Part of a small language model's weights: learned positions, biases.
Each number is 50 + 15 x the weight over its row's rms, rounded and kept within 0 to 99. Layers, rows and columns count from 0. The size before them is the row's rms in percent of the matrix's.

# k: layer 9 attention key, 256x320, rms 0.0402, rows 146-170, columns 64-127
# q: layer 9 attention query, 256x320, rms 0.0411, rows 147-170, columns 64-127
k146 055:54 39 41 19 44 47 51 61 70 65 66 66 35 87 69 50 44 60 55 68 57 39 76 39 43 37 58 54 22 54 38 49 46 70 67 32 51 38 28 60 86 45 65 38 42 73 46 47 45 43 92 51 72 53 75 75 52 29 79 40 39 39 70 40
q147 035:65 80 54 47 24 50 37 35 54 42 59 43 70 57 75 57 29 77 69 26 43 29 59 56 57 58 67 36 70 53 34 37 33 35 37 42 58 31 56 28 35 27 50 30 42 57 60 69 45 67 40 79 34 55 65 32 61 47 29 66 65 38 44 32
k147 045:78 35 33 67 47 63 71 42 63 24 24 63 29 18 73 44 41 29 39 34 31 30 34 35 32 74 44 52 55 54 86 49 56 53 60 49 39 44 65 41 50 40 64 55 88 55 34 41 43 36 33 44 55 41 52 35 32 57 41 26 45 33 47 56
q148 038:61 74 45 44 50 90 41 62 63 39 69 38 52 40 64 84 43 43 44 37 51 48 60 60 41 29 54 43 71 58 42 45 35 44 23 32 56 38 60 49 35 71 65 49 48 35 45 86 49 65 70 31 49 39 51 48 56 59 40 22 30 47 52 64
k148 050:57 67 70 51 42 62 53 57 33 53 53 52 37 65 60 64 59 55 71 47 82 48 45 58 36 67 47 51 73 67 41 44 73 54 46 45 31 51 17 60 40 54 36 49 44 44 25 57 54 49 21 82 51 61 36 65 46 32 41 46 53 45 25 56
q149 037:74 87 51 62 65 34 62 44 51 33 43 48 51 63 59 41 44 32 42 41 42 58 66 42 39 57 65 51 47 62 64 38 30 56 59 32 47 70 61 59 42 42 64 79 39 51 53 73 51 41 59 55 57 68 67 75 51 31 62 45 42 61 41 42
k149 054:68 31 35 58 67 70 39 46 29 45 55 38 67 45 43 34 62 41 14 65 47 52 46 37 77 74 46 67 38 65 87 50 56 59 41 27 82 60 50 36 29 40 13 39 57 22 23 65 52 44 60 43 47 60 58 53 50 49 77 64 55 41 46 35
q150 038:35 09 56 62 60 52 52 72 33 60 59 70 41 37 23 54 41 89 39 45 51 47 45 77 49 73 50 62 51 48 29 50 58 53 61 56 41 29 26 59 46 51 58 33 48 44 25 15 59 36 50 61 66 51 51 52 64 44 27 59 62 26 81 57
k150 050:36 22 30 67 51 54 62 29 35 82 59 39 31 73 36 54 46 35 53 42 29 62 47 52 31 62 41 58 48 49 26 51 47 77 45 68 41 65 37 46 43 71 62 47 52 65 67 77 52 47 60 34 76 53 51 59 40 65 44 38 09 51 49 50
q151 049:53 27 52 38 36 47 33 69 24 49 64 43 55 53 40 69 37 90 64 62 64 26 46 59 37 33 62 65 25 77 22 90 44 63 73 54 59 17 35 56 36 62 47 39 52 60 43 57 45 80 28 45 43 34 40 40 45 68 52 69 67 44 79 52
k151 074:64 47 30 50 75 40 62 28 50 61 47 58 31 53 59 40 48 37 43 32 77 54 70 25 45 55 41 61 72 53 61 59 43 64 45 57 29 28 49 64 49 84 05 40 75 68 73 47 57 33 55 10 64 61 39 60 66 37 33 32 41 54 51 29
q152 075:55 52 46 47 54 41 92 34 42 52 99 46 46 52 55 60 18 39 54 43 49 66 69 34 56 47 60 55 53 54 69 67 59 40 33 48 42 70 48 77 54 46 51 39 29 53 40 46 85 53 35 63 50 65 74 52 45 57 48 41 32 55 73 51
k152 086:53 56 50 40 40 64 28 72 57 63 40 28 36 45 32 47 84 30 76 65 48 43 40 52 57 62 40 24 59 35 42 49 42 34 50 58 66 72 44 49 36 42 44 56 54 19 45 56 47 37 50 74 22 45 42 65 50 35 71 55 50 53 26 62
q153 040:60 47 50 64 21 51 45 48 66 60 60 48 32 54 50 34 23 42 69 58 31 54 12 54 44 43 57 48 55 48 68 47 56 65 34 56 67 66 49 53 76 93 64 42 45 35 67 49 36 64 62 35 47 53 64 60 42 49 72 64 48 34 44 55
k153 054:47 50 74 27 30 78 53 37 50 63 47 52 31 63 40 51 51 44 33 36 72 41 64 46 42 37 43 63 66 46 22 60 61 44 59 36 71 68 43 23 68 51 53 44 43 70 22 67 49 64 65 63 51 55 37 60 45 54 28 59 41 44 44 16
q154 040:52 48 43 68 42 44 49 49 54 56 54 47 36 78 51 30 44 18 17 37 50 59 41 43 71 45 33 35 38 51 65 46 62 59 26 83 44 53 50 56 66 59 66 74 48 24 86 29 55 69 36 68 57 64 59 77 34 69 48 29 45 47 45 36
k154 057:63 60 71 38 64 64 46 74 67 29 52 46 48 36 60 79 44 66 23 48 57 66 31 32 45 70 51 61 55 71 57 49 30 61 55 29 40 57 31 40 34 43 74 59 20 30 56 33 46 53 53 61 61 52 84 40 64 52 33 71 55 27 41 76
q155 077:59 44 37 43 51 39 99 56 56 55 99 55 36 51 53 57 54 37 54 41 67 67 63 35 45 55 50 44 60 44 67 46 73 41 40 43 40 56 61 49 62 52 34 40 54 53 46 34 96 42 43 50 64 78 57 76 43 57 53 38 38 45 33 48
k155 100:44 62 55 39 27 80 37 76 51 46 33 40 58 56 34 66 74 31 66 44 59 51 47 50 42 66 35 19 41 40 39 42 41 35 41 50 61 65 74 36 30 36 72 55 30 23 52 60 18 37 36 82 25 25 29 58 54 42 88 58 48 52 25 72
q156 039:55 76 57 42 53 26 41 57 67 54 51 42 63 40 75 70 39 51 70 54 75 50 66 37 68 50 39 48 52 61 36 31 41 48 83 42 68 33 17 28 45 44 45 32 35 46 46 59 45 38 70 49 47 52 44 56 33 55 68 67 71 69 44 38
k156 056:55 53 46 66 59 46 48 36 47 61 55 44 53 50 46 44 52 29 39 38 57 52 38 63 64 63 58 49 94 24 58 57 50 45 19 64 61 60 72 54 39 76 00 53 83 57 54 19 54 64 48 50 54 40 78 64 54 41 67 71 51 64 48 46
q157 036:53 26 47 67 33 65 58 55 74 34 51 27 39 57 50 35 47 00 59 13 39 47 53 72 56 53 54 63 61 43 29 41 53 43 32 60 30 60 55 48 52 52 84 43 60 45 64 66 64 40 46 49 64 51 47 65 74 37 56 60 43 49 44 32
k157 052:33 38 62 24 59 56 55 62 33 28 49 70 47 32 56 59 47 84 60 31 28 57 59 85 41 55 66 44 43 93 40 79 61 76 70 34 51 11 30 59 57 26 76 63 41 34 40 59 45 39 38 55 38 36 28 45 49 45 57 74 98 33 70 55
q158 053:38 45 48 09 56 54 39 68 50 46 52 47 45 35 48 46 62 60 67 58 44 32 55 54 49 41 61 28 24 55 48 40 39 51 78 18 62 16 42 46 52 46 76 50 59 60 39 41 54 35 49 54 49 54 37 33 49 67 63 71 68 36 53 78
k158 069:39 59 63 51 36 53 57 36 52 53 52 49 42 64 39 61 20 43 49 61 60 67 57 30 28 54 67 65 53 42 52 58 56 55 60 53 53 38 35 48 76 60 10 42 38 73 27 70 50 40 64 31 70 44 51 49 45 38 45 47 47 52 65 27
q159 039:36 36 43 41 24 59 50 41 48 47 41 44 34 61 57 57 47 04 37 13 30 57 33 41 56 45 37 45 89 35 91 30 46 51 55 23 58 49 23 56 55 25 36 48 45 52 37 58 45 51 77 45 60 49 62 33 44 38 57 34 40 58 27 39
k159 056:48 41 30 45 07 62 47 58 51 27 49 30 66 35 69 36 35 50 38 30 54 46 18 71 53 52 74 43 35 46 47 33 50 59 53 30 65 55 21 32 38 49 66 40 48 51 36 57 49 82 67 73 45 54 30 57 49 61 53 47 36 57 53 58
q160 038:68 76 42 62 25 55 42 34 33 53 38 51 50 32 59 68 31 59 39 33 63 47 42 18 40 45 54 66 72 55 51 52 41 48 72 77 48 63 21 50 38 44 45 60 61 45 29 58 56 68 65 54 48 43 59 84 62 66 46 84 65 70 57 46
k160 053:61 25 36 63 39 46 51 43 38 61 57 59 59 47 47 34 51 45 15 60 30 39 48 41 58 50 33 48 45 36 55 60 62 56 56 39 27 44 35 50 63 51 40 23 66 31 40 61 65 46 85 56 29 43 13 70 54 37 24 40 29 83 60 36
q161 078:49 39 58 54 48 46 76 41 43 58 68 68 46 58 54 60 31 56 56 45 49 53 65 52 45 53 53 66 57 51 45 46 59 51 35 67 53 67 51 61 53 54 57 55 37 54 59 44 66 42 54 53 47 52 55 51 62 45 45 40 40 49 78 57
k161 064:49 50 49 30 69 64 82 60 62 43 77 52 52 57 33 49 71 40 78 59 57 52 42 39 54 83 57 51 58 49 33 66 61 35 61 37 56 51 44 67 54 45 35 35 74 47 37 57 71 56 22 65 50 72 51 98 28 67 59 44 59 48 07 46
q162 037:67 21 46 42 56 52 51 59 38 46 50 24 68 64 49 40 69 18 55 34 52 64 42 59 24 47 41 76 40 57 46 64 40 44 47 50 44 40 93 57 72 50 63 20 07 38 56 32 56 50 35 47 36 37 38 69 76 43 58 32 51 53 51 40
k162 049:36 43 38 67 53 71 34 42 71 37 55 46 41 52 47 38 71 38 57 60 40 59 35 63 78 33 49 66 37 13 43 61 49 53 32 42 75 26 37 47 28 36 38 45 68 34 50 42 58 62 61 29 30 19 33 83 35 63 35 74 29 48 41 54
q163 037:58 61 58 49 70 54 54 32 12 59 47 43 61 53 68 61 49 65 63 77 17 27 57 62 65 59 46 51 13 69 86 64 39 23 35 52 57 61 39 49 49 56 65 43 42 46 55 44 54 27 66 62 53 55 68 53 70 39 62 63 36 77 73 17
k163 054:73 63 17 67 64 63 62 39 34 69 43 63 67 55 40 61 57 41 24 39 58 27 42 21 51 39 52 52 60 64 72 43 60 59 26 55 38 33 54 45 72 68 41 67 61 54 71 22 47 54 29 31 48 67 49 47 44 49 61 47 34 46 44 52
q164 037:45 49 36 00 40 84 58 51 53 63 53 39 64 41 47 59 48 59 78 73 03 28 59 36 59 39 50 60 48 69 47 37 30 60 51 47 51 48 71 41 35 30 31 48 59 61 61 47 52 59 30 46 31 40 48 33 72 32 44 41 79 44 54 56
k164 048:52 55 53 58 44 43 61 32 20 54 45 72 52 58 50 37 40 82 63 27 76 42 41 64 11 49 74 47 77 57 45 60 42 52 77 52 21 35 57 37 60 34 10 58 59 88 65 47 56 40 66 30 60 38 49 76 53 45 15 35 53 66 65 82
q165 038:73 63 56 47 34 74 63 50 48 50 53 34 28 51 53 56 68 52 49 31 54 32 59 68 40 49 52 42 30 40 46 42 47 32 39 63 45 42 34 26 43 34 75 41 49 52 43 40 52 82 52 67 71 80 63 63 53 32 43 22 48 58 28 36
k165 054:69 50 49 25 86 55 67 54 30 50 41 53 26 27 31 50 51 36 53 66 51 63 51 58 34 79 47 34 09 29 72 77 46 54 52 27 44 75 66 53 46 38 81 27 39 49 39 51 53 62 66 37 45 56 35 70 32 50 84 40 54 54 55 45
q166 051:51 72 36 44 51 63 48 55 67 35 60 51 36 47 64 48 76 31 46 16 76 49 68 47 43 67 46 58 49 76 64 40 57 30 29 59 59 69 67 54 35 44 25 81 39 38 46 46 58 55 57 33 40 78 60 54 49 44 37 38 34 53 29 50
k166 074:39 55 60 49 36 51 42 60 44 52 52 49 65 45 51 53 50 63 54 70 31 45 47 33 34 28 43 32 37 45 46 59 69 46 68 31 53 79 39 30 36 16 97 71 20 33 44 40 33 54 23 85 36 41 58 47 57 73 53 45 53 30 45 59
q167 041:60 41 62 37 27 41 58 52 83 51 44 53 69 56 52 54 45 68 57 81 34 45 25 59 38 43 55 51 34 60 49 62 39 59 78 56 46 34 31 37 51 53 73 28 32 69 37 41 51 62 38 50 53 59 40 67 55 58 41 73 45 53 88 53
k167 051:40 56 33 83 36 37 58 37 68 48 53 39 23 60 51 37 52 39 31 42 56 59 45 19 46 59 54 49 63 46 48 46 32 42 61 69 35 40 31 70 47 45 33 45 50 68 29 27 50 47 53 19 72 55 58 65 39 40 73 58 32 36 54 34
q168 041:51 41 54 39 34 44 38 45 52 25 52 32 55 57 30 50 52 60 53 54 21 35 50 48 55 53 51 72 27 60 46 66 65 69 49 48 38 31 41 38 53 38 59 31 48 50 45 54 72 55 51 46 47 48 19 49 67 41 37 20 58 50 67 64
k168 052:41 39 29 61 54 32 42 49 63 60 52 46 27 80 60 35 55 71 32 51 70 34 77 38 57 55 79 51 58 42 50 46 34 64 54 41 46 36 74 63 33 78 54 86 94 38 51 39 55 62 91 45 56 44 59 48 64 34 43 43 84 36 43 43
q169 080:73 41 36 49 66 48 94 61 65 61 99 57 40 49 39 44 63 35 45 31 79 62 59 45 61 55 41 50 63 41 51 61 64 39 31 35 50 51 53 52 47 58 39 42 54 76 54 66 86 42 43 53 37 58 58 68 55 36 60 51 36 63 17 44
k169 095:62 61 56 40 17 85 37 72 51 65 32 35 49 44 28 64 72 50 50 48 46 40 36 54 26 63 23 15 49 50 39 21 43 39 42 46 50 67 71 35 27 47 61 69 32 39 57 66 22 46 39 71 19 27 47 55 49 42 71 42 45 46 29 70
q170 056:81 21 66 47 62 42 64 42 52 61 62 63 57 70 51 39 23 39 48 40 55 65 86 44 54 49 50 59 62 48 74 75 57 52 22 63 50 72 58 75 45 34 52 57 16 47 60 41 71 44 37 43 56 61 69 80 49 53 74 33 11 56 67 43
k170 061:50 44 50 42 57 51 45 74 55 37 47 63 53 58 18 63 65 43 62 80 19 67 47 72 65 54 47 44 44 46 49 65 62 34 60 32 60 57 26 67 52 33 38 65 46 44 33 53 54 51 70 79 36 52 49 58 36 74 74 62 73 56 53 51